{"norm": "layernorm", "tie_word_embeddings": true, "init_std_o": 0.00359, "init_std_down": 0.00359, "lr_mult_up": 1.24, "max_grad_norm": 1.0, "schedule": "wsd", "decay_fraction": 0.697, "final_lr_fraction": 0.0}
Each number is 128 + 32 x the weight over the matrix's rms, rounded and kept within 0 to 255. Layers, rows and columns count from 0. Numbers have three digits each.

# layer 7 MLP down (transposed), 768x192, rms 0.239, rows 191-227, columns 0-191
061173154169204136082143117166094126098080169099161141159139192126072166101102041107149121079076103112148201040216083251088145159120151122154116158209069058170074087139159138200092110118249113073106079118097099171107089009115078141161086150152134095106087088156144059126065156161154187102148074170105121218065087030157124154178151157113067126134172087121166181050113107149157114070095111129123165097111224112180121073182151129176156143184126138109169091151155133115100151219127121113114169133194097198117138162073107176071151083148059124138130189128086128140119226159105143157
119104082136150120057123075147121134124175147086159156096116099113136133126126143169105117107143113117169124117195139089091119129112169125155109119127106059139199098091155101082139188136138093123143124119158159128133122168124132109144143146148120118207155162140128147174127057084092057163147177119137144122136114166136084151182173106110138168092152127120153100084075159053151112189135120139149141156105115165180114091166147125120147127193104112218194111123121114146093138129135143138120125138105106173168189132078161113121178109156155150090131113138132135119102126169161178130
199200145102194086111101146112103101179122111075131121136103102061106092172094102121094143096081134135096126145097124171171119129155149143158146134082128138170140140150109130100147167177205131148102166127149116143162111150156141112163089098082102107047063134057100069079164125172158133137128155079134145079160134039150105108126143140106119155026171168103150168085133122197207120159139175154107150094181151115180137086131122144105107135101145148142150145128182177113093109092091151123160140131115135137170150111145119151147134158167136153156107113095151074115133081058162101122
117111160131111106153132127118144135151145111139110133069148133109116146152123143124093124136093152146127169112132112130135107145118130127134123096154090175139148143084129127127127073149136128130131114161126062135099137109152097117127164141159174109158066097111173139128172114119131068144156097067098112158097120155099134082098075133116105135140160112151183125115145090178076157091120129112154123128054079119168112149121109135112110154094107130102148160136143144121137118142147138139131137182086178077072114123136103139118129128118109131130074121106135153126166138115054090074
095120138115076113116104095100146120159088141094084172091113118184145123134114124106135164139135114102117092187073130063138162139119129118104108138140103093135129146105095147164134136131130091135164147119153136127147162147137164132141168093102167161106126145128107112129125083102132132144080159152138180157143149174066124131097129137140086108119140124112089118158145169156113074122160148120108116161140109141140115157098171192095101128132128124116167135155129137182133132116140135098137114143158142133168103189170092099142170161121175121137112158124120171127139126140064151158
107114165194191100147171112149190052167166135125183052105075121194168195176131103164129143138098130142106206147225124129174058152100089114110154209084186161112171171086137115055197144126052189084089163117166136160123126117151122102181101093122072119150147131080164101134156166115161118200066129148096070143130092142172023143098171181104091153170116076135083124125145102150174060163116127132124111153156153112125110125141105111179165156099075125188089102095147076150079137146170119144127205100113151128174174189068116089060133038143160119161117121141122204104129177134120145170
089101104167152173161061051107076059143089096172125158102112109170129196105128139119085182124182145180171157159139140127160061114115149120192169116164156085179165149061103136087130201126155118128116172113176130112131100106155137168135132165148115092121115110115116139120127158194138136146115151163111131130150194066037173123134113080124134138202164101152148126109190107110104086118114137111130141079110180100107126127139089097124139116096129132112156083161155095084123117140146138203174142124091131141167095156180153137110120073155151199156127164144155067164126141186110170159
156161112108133121150130209100134131143080152048179204117141171118065155119182108138097070126067201051152136124166185033159107175178148063128156144056144105213128169030188118129122101154113181098154138113133140082107203133181130160151051162109156239130176104122158155128133199145172088123173151113153118154123170114119102157149051204113076132193087086077105042118153117163140142149147132127181095168067085161122151084087086136103090142160117131098092109133101120214134066115080055086102154113102124154140160039060017121127135113131060143147149143130163182149130085114107056164
187143145107134112133114105076101080050125149174160145151114120081100090122149100158085137143128101171118190141110109130109124086167143166143095136183184099114164124128115098098107078067139207147082134179191158160117094139172144140095111114143160125131145130106121158111123063147149100150146103165187127132130113113112173125058183165113140158103163103121172117125144156105129089132124122108137065207105087186129173106157096106124131093082132147034102139163091101144088180168132142115113110151158151171118110146139128111166155152086093122177171041155053161099163160130108118064
124160173103127144178078145072111118185121119143117138130127069141065161116104123151128109161075086139148145106072141121134137127131101171130149130199128154101128119115130136167134102151138152132084103077145184123157158036117139133127155169148159116107075133153122143108105063182079181126132131153086095129135108132166118148072102098102134151124117118101104129119151127156170156069146083095126147140159151109152180127113125085117129142186128153131184119164116101157072151152111155124088115137111155171105106148091092163126170085116137099130129120160104108147073140146087125130
125117084147210114110095095111177124173102099093088118093089168136179121135121101110181086146124096141177141137127144115149096104163099137051110073114154050051118139150133113108146120195126068144028141165183151152110121136156147135081084139086102124108117168148146118080105097169138166133142184115165114104081119119153123121142155125112155066090166110102100110175137085108137071146117144148113134188154131136143119119106122114147138136125141098121141160091136170168130160154161113159108162112072080213217172089127151132104140136129124159183122059156108146117176146178138135187
121201155102137144023157092142079105091125136113053128090144143136118115111127166105150138145160094108115095105084141153083202162124080160185097132080103160195145146120053118151168144152121158141142161143145129131125134140034158153092127129178143104145117130110108126136109174058107140088127196135112215157125151234085148145094126120155112064115130148131129154148161116111168116096088158104125142164146057151119223082125134185141108109118168111138154127131109180142133117129124164065194119129093137112113096123122158166153140156096185168061099157080157186106150078176192111127
142069136092119174097106166143115147169189127131160108051125167143085139178133085066070121130152183185224095152130112046180145140165104106036155106168042192110152154159091190176102111113146084100139088115049126133164176156123147070146186132037149121098088190067113106173134061230159126182104157193109117130148115155135095061110196198051091063088159201177111128190070126037098131111070183207094150154179119086213153135115097119189098087158160113128107141037125181097099025118113065128135170168095250114097118127172080097025137137134126106147068100143115115170177186026144036153
171106169136134131188111105177172070163154097126117128142136149101088150171130106141112195132183159118164131066157173163082092130144114107080153100149124182107098127122123129165171136127131114092129132125081138097102116141163145151133144135168126143164132117123126194092154138123155138054112154119082118084066161079069121145126111110170113151143135116125134118129183085116152114145167052159106138118145181070168147188102149147132110139111065173092123115166125081155120175147118143165084049109141159188135134175197161136126111164093128140090149117159078102116135193110150092108
139101128114134166132148108117136091135118126134171148134117098148159142134215088117164176139150156139137164139111108113095099139136170127099140151168164071143156105135100118124157108113073129121148166173104114138103080085125114162085098128079117122104125131111153156125129088141163104154135103116117141139116104166135129168088147130169185179085122161125152077139101097129132134142114149106157082119161102159124044152119152111122146083123061144111137135171119125130138078131108107188160096126111110136125147121147131138182098120127074119107132150103097086113138125128099138129
098080112166108092150134176106083128151106114141127139080132198163132156129107147113181117147133123130120074134123162092135128125132156102072103126093133132153131096052122123091165129107143156093149127038144128120154088143151120160145126119171151145121188132130135138099099152077114070120072133147151139179165102134133148145096103114148116107093133123133162071145123141146151143168109081097107127133085128133080109151131135153118176131144092154123170123110112135110174113125088151091118091129061118071117120166122141119115147113133200165116128117124126109134132101155131157116
136174137157143133099136166154152183089083145115136136107143112132105122162137151100191128219076167086140109194135116188144093200123110098155127134131125083086136163109168154182169199131083168144165178125133121100119061137082156176125146111070170127109104152132060168112144136113122111150077118107128125105098113127152214097108120129171111168210158092158146142160072118101110157164091073173102166119171136108140068090168113100140141132133094119103101112130103122112142128090084115110133154140104149140094135171194070109101143130191171109137137104159189159121112145169108105156
106051108124193093148095111139134165087155095105127090098097108108093158111144156139146135156131127129156154142121127125125132126149095118095103206160112114097135106167118096066095109113127177061087153105119118106108110140135108131133051110133113149147151137131098146102124131208121125137188063103157093104139129115140086088121150149144115186109123105138144134117172144095153124141120148160108150137147206098202054121114119079121171105152129096092092154143145135105113136108134100091174146142161092118176118163137119175130098127142097091168101126133109141134103128135183099069
136125134095163118137168097111128122136155147072152110120116102145102125128169122149159105147113101157130137138131119157133135119169124127165168132079075126089135113104119088099136077145094095105112157128155126127135099138083125119105125152131122113143125090099109130137105160107160073114136158137122174094124089105078128147144121115095158174148118128100111095115154126103130187101115115112131134130198098109127104154144135063120155137075109148145116149141157154118141169184111117138112102137133110150084131072134147129133135125124099161142155137146149149126135102121156137142
121135059135161184144101109186128114210102104081072127171141139146103113095081203152098173159088155184162159131144141104130116106138151067175105179161153120137101141149156132153131117177161124088122124154088113140235133078136137118125099093103134140074111105139096116130106148111114099166110133113132110119146136077129130101114075114153179043112136127137074135125115133145170099118204163173114101158138196202143131132080122143139113113173144109123111155076087131092152108087159092100148160066146127153137146079070133140168087091163113175120127118088075187092147116111122135106
118146140147090156068167154160110142136171129107112135186121077095109117138178111095081126107122114137144152093101120129124129102065103118121088154111127109122091127124085086120120171092160096066082117116135129147144189211127088137105173113147167159076133104133173114139127182066077064121116073142095172157128106177096150070147126086140132102183165117157153138063154094100105106136161132117100182056145121098115136085161112170146108155130190061096160108090087174111180110118184088169178129172165147067072097135097150168101112173096159086105118103145118154134083032158102165119
112131108136103117156132121119147102123133157110129151151117151147071126117168160137133106107104163137092097137099105137163103140109123130088112147128112161137137141097095127141094113131114153119113133146189105168089161111204155134140120118139146132139144099107111088121115166108107124084156163114145122157113115165128133164142107067129175138155148134106141131089164117096134136125151154114150094159153140142159130098138116105105110135168067063153099145132166183113136149178111158151112158141203113098182074124116136127099127143124141134117122101151131118145146187148151152083
000105132097196137129145137112130173131255089095116172129121130174116183146084122090130133153167103087181156133182142148094115158168082094134114142120053077122181111087096143184109068154092096119133076093093105171141145149074108080143150109091134085127087194151058172192120091126203125171121098189134106164166135195187067021135178134102048149119104167140106127138127108100110167167066210216093165127152109114176149136163103123127057120113166050142095112128100134133139143181162069124134148123145184131075076140202202069063112145109089173170092068073165157158153184087109074131
191092148173129134140128135081146188142127156119145216136159090133170083126152120160099163176195142125148110143135090113106100036134174135108150130124114138067094191106142137123181117151071097166104130095069111139138083125115087111135145154095144129153059183104159110033139129110102127092149175185118111129195134150125112157120088149106105137161147125085136123123130136082144118162171109155077139096151082096144115096165109180095132143144130081166170116172117140132154138117128133096054095136145119164105122073129113115123078090139129137105152131126130153144113143092219148175
119099056182101099133142186107112099098126116088120148094124120116200114042113088184119129043114133098165188153105078131145132137181159098029093138098190089136141175083151086063149150146171161190159106137128177109108091138169146152115193145124123040129152141056139131118141136119130143103081146133203173097103134150142112144125116167135124097146116106129204108136123142203143075087175032094131189122100081161095201114028114174090081119097124143165143164169072115175179114097105123111130187126092175111089108147123088119100180132109146173069152121111106146178220070076087084121
108088128135090154169095136075157046113078023035110172105140097127106102150158120122050139187195133168171056096124164138183165079119110220148028078150136124113133093124227169171085071105187184085177174127103075051096110192190110163159043167181167224071186100122182166069151053179105131164154146140100091094076130052136181144194172189112151204155166048167146160158149150112172100136139124124117110122142124116137073147123169164101131142085173149064149123107151137108090121099147110152130134098101110087163107100106140121180180075148098042226174127129110097144217138086215160115
147112175110153142097133127088128177143113143116128098143154134140124097071048116129155156140209115120177136088178167160128154121143165087102098112052133111119123107166165100167124142103099177166122151154116141189060150165068173111126122090105158102178085184223117136129181174076136171108110125156019182143186109153105125106136087067233173088148147049113180193125045142064156123163120146119097117185128149132126152152116110113075169070127135119110135130112125124129172114154136085159138125182118159064168127091101108079179170128167179089185113119173150119165183162151138107180
060115096116116158151116157130137127097130126139148086106165147114154131128140131085097130162076118143119099164153161123162116102105095090099187070132097223141095082141144146072186142167163123070159157131109143165103152162120132100130129104083139125115129108133116114176130125159117133063115110079206099121095141071126129149109096106104137119160167110132087092065176149109105169156145147184171136196103184131107108136142129086133131130088150121090097182120088142060129108103147125102095158120139144131174147077122092151154087128099095105088167142141168145027157047079139191116
128129115124147080127152165110095128131112123070135122111125200166076142109137174155149147143099139121087152123119103089116097058203130124118135127089081150158117063128183097105173094165106173138125106108143130190130150139133131125130095133110118090119129121115115131131108186135137122074142124136122113136080094145099131072161121127138141119135118124109129121112148129132113148055115140118135127122142171116150126125110142105131103105099092120123128100140175103135116147138163126097155168109128156109132174074096138137137123090116128135148138132132128154080124108146122089164
108128122138087076164122130155128178100147156144099132129176058165106147127128120073115094122072116074111098114152198091158117169126110140071126166068067165131107158172133135103129107128148105066129205117114095110108190150158114116178155127143117144153154077120121160161093118037105116139205115109095159144161135095157143118142115106170123075159103136152111161105095161134062152188114183215102146156095141169138078080123095111134134161077140148148150108095155142112128112101130119120119179037130214109171159178174158117151130105118118086094092126142064101103100094092156067140
149113096108151186112152129087125122122095139111126189154101056205137097093125120191122136120103133155133126103137135101119135116102100117116129123136144081147130170178063129130047122109131061133114077131094149138125118099073168129127171144106103142136146122109130132093127132161121112168120137150150136115151122120142149089168120115151185107180101114159058161240140105164065122127126064145104132133125087097146012095114158110110141101126097114164138134117103163141103071152135129150188134169218152075139103099155142070137128116044142163118082094144138107111106151122066153130
172083112110127118141151180199118181137151145155091138052137061154156095129183133095162126153175128160157122100090130155117143111067109116122034167096117116067107134156125115080185115141131155187099146117065125144108134114107074131161151086138117178152101115058140145098141212090132087123161168109123173158104136154124117101109194114164128134041135145142144138178133133149140098143152171149115179120170125152143115181112131095110115172122118145133101148127155199143120127095192144083118136109092150126151101207109119196123136169130177102170145110096135104178135121162179092072
114177138102127150158113119176114126155092149142152159102085150153121125085110157132106134150088123139108110129158080105191095155160135146146152112075069101119088106095126068110148106185159123169141096128134149121130186152114090156137136139144100141145115135093148078112202152137130154093156129129136155099121140120130174141124104115144157071168174121177163107113156138100153147112157097153146143200132144138123091071162124127089156172101140129066126154140142100115152183062153104114131060107087107129110112134139175100133072140144115113102141123107132099144173087078123127169
130128130132142103148162129143082161093124109117145127139160091133132108106151121195157104162079110122145138148109092137102170138168169128182104163117136146109111120111092098105125110118144138100086122128108124118178165126124089127138074142153142090137156104105136130065150137081138170117152122098091130106121152103134126146107062123120159162150122102133169118122125115105143150139152134126091154152151150088088133095083138130121140143118106153160110104158118166096129101106113132120150127149152131120101151125135086091161134184165138066124172131175096087183120109117153122093
185088165148159119138151140132169130127096120114150079105119165077165152158131148169156203143115108082105110125136113182144160095106091157155165151092152096205107086103116089101109134126107155143116195166115201133063158113112118115130141127100113116199146126103116134145108133113090170133094153128168049081105115152078134129067115142073091133137132129196135112105103144140149106117084113115165128158120170131076213095143098075098121101121063139122159089127145144099124179121180115097106083123130126155080173111088115061125123146136114059156169156130125137148119122143136111189
145146147111074103139191143118092131143114150134083079063142135159125135092194104142091110146139150086169147139123140159124112135131139116130098148128112149147116111131112129121142133168147142130118103097138160104132097160156108123093122108147095129088095084098160132108118144166110167080180166096079139127084112155121123112145163156095105151073127152131124073154151110123143152159152135142139108133109131134126140124131043098112133135117134148070111143106103174140115114120113122133100135157107111167145179187108116163107133138089102076100202115119128143105130075174131127131
089113134173115177127118161119083107081079181121110138150150149178175115108053162152126127135117143132107172106075209110174127113097215042229119145117080111110180095124125117149155170198124148109105126101116174168180088096096165152138079164168085156161117158122184133153126107108140099133148095100067163113122151129164121118069045140126089117121082173101089126115143187198100160151166094148132107197129126064105135100062082125112110175082179174190137113106098127116154110083122194117101135109088099127119176124058116108171129125108130147118152086074155140073142027099171173059
# layer 7 MLP up, 768x192, rms 0.313, rows 192-227, columns 0-191
109162141170149079082145181138124070102158150128073173178101188146138117135090100098119114092142109156147115097110150137125160124176127096126168141069173128154119128186082086137112075079142122102121085144161141149119118153135101166148154113136139182074129129117127127097125142112136136120139130157134159043125138156133135142174101144101139114096142139153143090101142134131088178107143142094126089129100170146143069101076148077129133163115147119130141150145111115126080133154093135144125112118149148104148167119143133093121153152159106159150079128135126187083058153090170124130
081078117110103123082085141141173191145170126125119157106127166197103176040177121209106160123120095190125139159089139139096194109072146071084120147118134128136128135165095207129121145167130152155137096156109149150109164121136112086093145051146141081135119118165135130156069147125161168085120097128128111136127165129146147183171136154115112109093132112150139115122112073135179115131127082091141126135152133150118106191120097108133166064152159150115104121147124099154106135119126126138123155128102139138093128127111162110146129144129145213126088148167137108118168117110091120180
092126115119120081163134145132086130142131114098096155136131133159154114120101125101129177113137095104155146189141075156123124179067176143125102157073078092129118113126147139122144133128088152086174090119154149147090070146106165125154091134133111101159142114104151136116165097132186087123115141135088157129126133125108101143144137164188114124150138140109134197144187100114124140114121145127120154097146159184142138115120155115159113172143123137150117115183136169143160159134118101180135144131198118110161138143115132123121118104148132176100098123211086117143088133114123075161
096149052072140042205123116068104146076073134111142154161101151131117196156199161139174137147183168126206094174104101192140161193195063144089118207107152109201123096122145162250128058121133187151115043098115141130202094173112121152133180165185169094125084124134124118107152186113164086072114058165101151108029176103095097120096144048137133162202104059116111175180110153170102052126136195155113155082200070167054008140123140140118152104163102127072114119131085205132131137238180140090067108042227104158082171178114078215174131159204128101148130165144079043067161116074207134065
118073108112131116101193048124170132145198160097153138028126106021102126117102104143172131149115087156084075083157118121068152102138118094145098086090123122105104167044063206154147148132082145098101174099161111193132104107137251107115211121088110159079116149098145091144141151082181075126115166076152154115106164085141134146202081161104179170211084179083116000146194125130117192183142150161229160158072123084172107096078135142089084147127179231100085063095188149094172105107078074190099173171177094106134048131178177127098098097116132144142093208106112116126118120105143077095
155122106091130111120117103135134112130115130055172136096126127135106146129160161118138122115101084101171161116088115098132107174186163152142108157122141118173137079115120134136120193106194113122110149179174094163097144125150154128142121142123103136153126143113138142078141102096122094099146087111077137128154128130094177123154142147140064140154143059127130114178161142120134059154138137097132127103101157134076119171169135119068169067097143104143129108107112099145152148169119130126107161140125149149113124163092164176152203138115134154164138147095081159135113117137114097118
088066091133103157205198154095200130120186113196144137211085061091241081145081125196132094150186126225167094135088137154079173123086104217112116150164107130113074085177083174113097126145083099151125113154094179108091030069133037197090102141133103090191100108116099133115110092062077146093027131179090063103194106123084135116077140054110153114028187101165118184157156200151092110129074132139125197110090057033213122110134147149091041208092170182178116124137136182077129196146171121187104085106151150124119081190206100120054158162139163111207170100150121087091078121185083104101
024144081168121207074118085128145126154146117066102151084099110190159092117105067106138147122096062194107161097132194131247108162091103144139152151090088131126050058100101151140162129168120055088170123136146143130174119182099137188098102141155159130113085158240156152118154164096055180091115198110069204069065108152121079104167100081054089069128054137076083167102145096143089134167098142110107120080166150119085157158059143168169151165144116122106163160178087102118130164088174099157200088079146092102144151136077148139072130051137167154017049200134088121137174121154158129157
147083140179156156180085154168052096131136112146113046105101156166140192172034116175156026092149128105073124118096120126125109146185070151114071166104169158087152110105137131067133202168133205124190129165157104143155142129135174120137124078149157147116106161136144191124157127080073192126107169101123149171096132092125127134196052133197101134095103084121114178145119126111147142123174135132137217134111125163154121135202099133156134070084161120083084105098120158079089137198112151114108102168153093140104165079159197107170137138076217129097099130047124118156150148174144085165
151153117157137109129183139111130132138090125180151167106122124149097139123125136167124137106152133114126157112126134152121130157169099124132147130099110135143152101134115125090140132144184067119128106158166106155168088172185113130116125113148148092135150106109153154138137202115125162110121125115132122138180104118125110131186101114170147122105086098110132101117136118158103137089158053105124120114122122134127129139125132130098123153073096124153202097163113103156115063115084106134139131080148172119135174157125105101147114154134150136137169154143119133127078061120158099115
097133165127143122124116127044198164093121124151104140185124125139088106170157138180064114158153215107143123181131079130114064099204217157079191157158165116111186139072155112146083121056140140144206128096128155180058075108194122096112084140135089121114131179110110149109106065178141075144172102191200093237069104050098157068084151163155072245130170145116169083144121140128122110123109105139158168120142080123168094127136127123094130089014125174091078165113125120113028155110155123165132124161091140138096113165144105182164104155169101079164156072148070086139159108165130139149
101204161138135160162183186067223137099124188118138088153182117131177091108166138231166129110091217093040149170147064184146119123100145047186080140115212108164096096186183002085144105091137188004188200097202149234099030188150170080070063118159129116130196041166186135154116168091029083076255099150187183146109152185132132142195074185091181074048155040080209175133207176121116147197167122129161071235051132069073104061183168138091201162116136045133052089149064114007176082160139145167148047159174151128109111121081150125144118130107127087162155168083116135065118062121150096083
190127153158124089163069107124172185113117162147120106080127170116095109145155095131121159102086087051151110074130124159128131168175184158139082055183135110118105112101141154153184144132134116088129145148107135136124149151172175119163106096154131177166100131096111147134183129164124145081170138092118152134090153109127125073177112174149068144156114059158168140069172110094096171134155077155118103134120169093117180133115168149094138123118173110098156111139120087177145091128091100196103115168070134168115081147131195144217133134087107122155129150139141116107110164148142132078
112156104140098109125150136129131129098153135118122120140122126128118136157140148137104135149111150132158141129139156130138137151141087134148122108134100122152076116097181114136105119095146110098150132157115110145152101104120141166125123135134125102143135116129190105109100134115126154143119092159154136100103106049160124112147143167114125130083129167135142211133107143145142121123123107111093155097100072148138089114125136130133113116134152107123182141156115137121124153128114150118119121133115147160128163114111127117130145119109128128111156124136105130125126165175121122126
153108127092099105152144148137170155116105198129158204148186145075108111142152120143088115156157109152140103120144157181124126088109134087153156158140097118134129136142106097096150142172164130137146138141141122167061108106139162073084100070080162107131092121131156151131148116126104127103135069093168180146089188118090082137111107172155147125153097110113125127110149124128123113100169128149154063159143135154129161133099132065175119156187099126135091112091105150111137146145099166159099100125126144118122128130103106136121157102101124090129095130100116142148036084119165140149
144111162125166137124100115172098127086030118181070134133133132076155118146062164143104126158079118132080153117159160132107192145139048102159105172124089121141158123106169110158090127127169148144084140116106125117113142154155134187119141102080166143149119109119110150133106111122177080087150119083157145121101138064187173134118103160088152116134129116096098139119130177183170147170116084149118149129128176133181164140171147107158134121157107092100104071086106141110100125093117129105175147047120185200140101124144172074084169087096067141116108128142111196116106151071102095147
089164125129062155082124112172154137120200167122203165161182204138202151137154133166131125087165170121178152137133194145144108119137093126136134158146187081169122120106145129128167134112076127168158135154108133118086117105072158129096166059136144082121078089104091107105113131075089205162121154113192112113198091183111128132118106181110055118128141102121164107201142140162095189168089101191125158114134114148043128143122133156136102109095177192125126106161119135095123168126165141119113139058158133115086089060108113080173223109143145101063150095132093097098143151087201133137
132131140177155166195135112128158134143071117181117183138110096117125097123178174092131148112122129172144145176124154085144145066119175095136141096132202171179204131128087116113105151108127106113111106105093177095134123086118091101107069121145094144128112139179118112108180098117134145127156123113082132141058103112172080155121162196123132116132131127174080180144168148053185041148161101143088138139074101158116133119134161186129134043149093119140152086131131185085087085112178131185129148131113102107139125147141136168125129142098147123112076077125120146153110186135191122150
114164156155108153147155138156137147112164134137121130150135121096122104122150093112110153132146144131116121112150144188118123148144149102092152138135122113139121090154124120136172158117129141132156102166136133118169120165124116128138132174131117114121134102108120120077138161126109105165109160138131125158174123124115130139122087153118121141119137121173148137121124124116128116187100084093124105118120153109155148107130172129169127090121116152124154140096122069124118150192102131120142115104164147128135132116125129147125144111098141136140167112115064130162096117125120135125
108071121146130129142126123160142162082112143152142148103137078073110094131102139132121106057082156125152104078085144145092142091145108129113156245125176129118177146100078102152067126168125214090090081123115130103122082142123149210100185118129066202101046189096101107118103099123135147144087153072193160115223119126112155120115103090111167113178153132107179140124056185144127144144135152139149155163141140100139129089139149165095039124127174091145088089118152129078167100175149112171143100150105145098133131164116124092078113111116170133166123125127158104146113084138133091173
157132118112092157120126087134167150152122087161110152119137118135134148117099126160129147167129104132134115112091147101125126071122172118193108098134123104098120118134134084118086115107116062112097093129112105094133136133121130158109097125132119127114156091141151163088112096104137135133139117146144146142119120075145107129120104151100152117125121125126135145201146102165100053145094104127091170096167132165178146180123148156097132107113203172157114123111124139121150114140097130090157131112079083153086094129129139133173085128108106134125151101128135135154174121140131121139
111109133161098192114150142081164132155098145104129123135180173125119087138101148160078116076093151119118107120159135130126093109166204099221152049164172104180095101133103137143110178202172146056161150067156209157051136161154082114109127138141147112140169122169147108066138105173130105176157151101154169176146180113145103138199053086077098064066123097091120180080153140132096132164203170177178118089044169128078105079141104132105134156114108054115191133133088133062130158129185084122074070156120101146139180091097155171127127106086134124088126136108128155121173115112148099109
093140078132124058091138143161126164099097128194134100106157071140170147088174095137108195077129064103192121162110116138157213065148152114076129155152143082139117164099143141134125098113091102120142111110178132177072119089130114101116137195170115164132140098163159129108075112133136109136152140131133174112129147160163167128136103096165127154154132103133103183098115095172092114112120124155085145108099107157134122105129112120120106107149066146157066148173151130082112140110135141186073160201126127146140138152096152119077093109118145130112171161167188146171099112114165109165
091063152167104128075145164095162151099112120231145134181119049101099197078122121152134156095135128156210166144157113113093118117206114151115132107124197077139131173140096128085148129138179103138115126212118095207073210151175094043071146094211113074112181126169124133158170131131133073139114066144184090047119177056066079131036123077178151181121143187140121205136116163139111103104107067152099118131172152160096123060085088116119142057075066184135091151140109132130184127098107179119055121134197123134106116097219132181144119109160160069121153135224157146187151120184132126111
145125147192123088189150138150200102126083109118178109148085116028149166114099104117151059191101087193118180160201139148091158132036208114103058208172200209177099154119136137078146101115103134167105104078210128060021151082097190119131128150128137114088162121058154171117147145120219159172132139028150142126128144132085111190166134116175123144134123101131108116126165139121122153194150205103230163115076109096141196143092077131139204109183073159158089086074159143187075160084146147139165132207130111123128073236144091164092097124143239086138093123171133173138137155096102104087
120195132109145129120010150144085112153066108141091103092180149138071147123113147056115129077155129158118150171124081084181117124164148100181084163118219187159178136086140138133065105127185051123104133123121120135118127155116126160151176063120168197203105065096166220119104138101132122130108164094160118140046138172144064171184065128157103111128150080091139092171134087151065164139077137173152145095085074234072129129071131150120132127121074094143137145096144078159149045159042137114120168167167183090101106074092102119128115097084120158127146210198088178123147108108118103126
139108154181153101119104120093137143126102106127142144151051098066076133096097126136138145137156115148128121134191093152129113130110129114146108131136151128113146149159120076122087084136154171196114122132098140144191078131095194111145138112096168183148099173136125089125119084105115169157112196132120115126117122149072075083055130139164130104152154125115133187125088125149171104145184060116100132103119098137117105128114147138126112104143121152166121120129178135168149157144107138133103106148114168155157122120100175140118176111138156123121098166174080123174088134147093072185
143086094131124141164107138119124162110107105106139099115141082137199019039133116087129120140112077161144111186147153169076169116094161140129127144105124106144103142135152126135060152081128054186143144114088115054147117094070135118140164139163157192176101215159130066093127061183126056138093096115158110117149112072115123168102176073142166099103133097127133154218157162130148131144142114142152072121119093116148096145064130147123107107154143118114131122116137139205144121139100136148142123110148090154107097166097131168133117129115092131114106104149110134128170152172128116113
129118115163135106188077130164128098101118191195134099098194093106119112097139182149084112105156083153151142117133067110095147172165107145079134162141115147116100167130154145156105126132161141095142159170091153143154088111113110175147103143092179096169107130051125123148139154107129107067092118142124137126124155060172127112135125137115108148111143097150213123074087083154135142136145124055108124141139096090179149160165109156142192153165153121166120128100139132116145130211146140160149042128187127130123114177122149132154116138154146132104139140141158088116066108134119140157
110132125094091171132137117129111098130117145130159152103135125114163131101063132157115128150094111136119086181111158120155084126131088099165098164138141156132142158156165117160145142123091189055182099169116203076152112073110151178112105184130090103155158130073106147143125124177160122104138195188130134168076127109195105103137171114116108120103132081090119096178077111113104090112089142155126122094136161112138126124074184102125170098155142106113157095218124156156129121161128113145158127171132141113152103126116136096149088168048155168147076054146124107137135101116085144088
121150155136186134089126112137124145113162143163159148129108125135147111157091105094165149070117180147113079113108164133165150128149176144108110073150137139093111163111139138114137161116166135092143161124078156152117097111117101152173071176180067178138088149085120154121121155103180081155085167084187138161153042134129054098143130121129113090136112103121104113143100187137062144136170149144130117128115103197086159133101121094138113062102112133083135177140107095111177145099143131162142115116156139131109118133149145165184177124106098125140104139172200114177167115167106052090
165117044116128076131125141170104114103193053120109131141146087122099116178105143085123107172144111117095110076175153174126158135149123118113144124138109101114098150129112175121129122116173065134082186078103124190068090100154170107087132138084121054160154163140156180153073114205165145120112123108112106155136110125150090081103090158149105135147118123039115174121111190120071147136116127171114083086111111089171106178123160137141152117161209154164071172156093124143114123111140151068169171145181151137099118136134101165123138114110132163149144126134119147158145165120166123131
107078089086096164084135136151127155172228137111119181152116173107161102094129096095122172184124157099129146145155179061078095159074104089112121089127101062155169152086155184127135115123083131135140092100123129109144141099100174100115174175125124141087087128120171084159140071099171125123133124137166140130121106116171114132109133156105184079102150162142086078145115171094104118095127124177129131089124102138151141150145134156163154118128186143091119126131130104099134118134140087128120141120104088127104151119194158135106127115103121175161140162082151140097144131143078147145
082133180081095134142122099149119100094140196124139151092100143107130072195116118183103082125108098149113140075117092150126084079095104211188128141152125114137125106068148154157172165167204056147125120144182161121120139138153125216175117158162174197111066106119050169151117083116116147133064154100183112134144112154171115170102117066138102117104147091114119108127081082175095093161156134131154113092081099135155155108114151150110103061124102084096132158134144101133148130135110168127104154144121130132163114104165135127119155128138093120047147194149105151135128125182118130125
057139148165128160141111153100116135144084106126148103158127166165131138100119115131096117082101159155099156136124129149148121123139122085091155135145131113146152157135106125117110124140179096108129195136181129110131146087127140156139102143167121130144131113112135132186179142140093131117090093110111134110105174128157159110152129171121121148140133158138166157075129143138091120111129153162169129136147150146109124119133083117073100082149145153122155125174128088137083145150173106131132124129116116122153093112128137134119101116138132081137102133051136107116127140097131119144
160175089095120126168160132143087083161147157163138125177220135104143163086140104147098167134142181135098126107149138114125080155144183179122147143125130137123110132128139106096100130182163082082106124179140147193152055135109159154134146134115162098082170113088151154162174134096089098167108087064232140132137144086122101146115077139131134185089112149127093121133139112125100121129140153125069080097130123146138147145163081131174146101121117166137127119122123110120118153152139186070136122108159112132104118160073118148199133118085136142048119144143103148111100158132144106106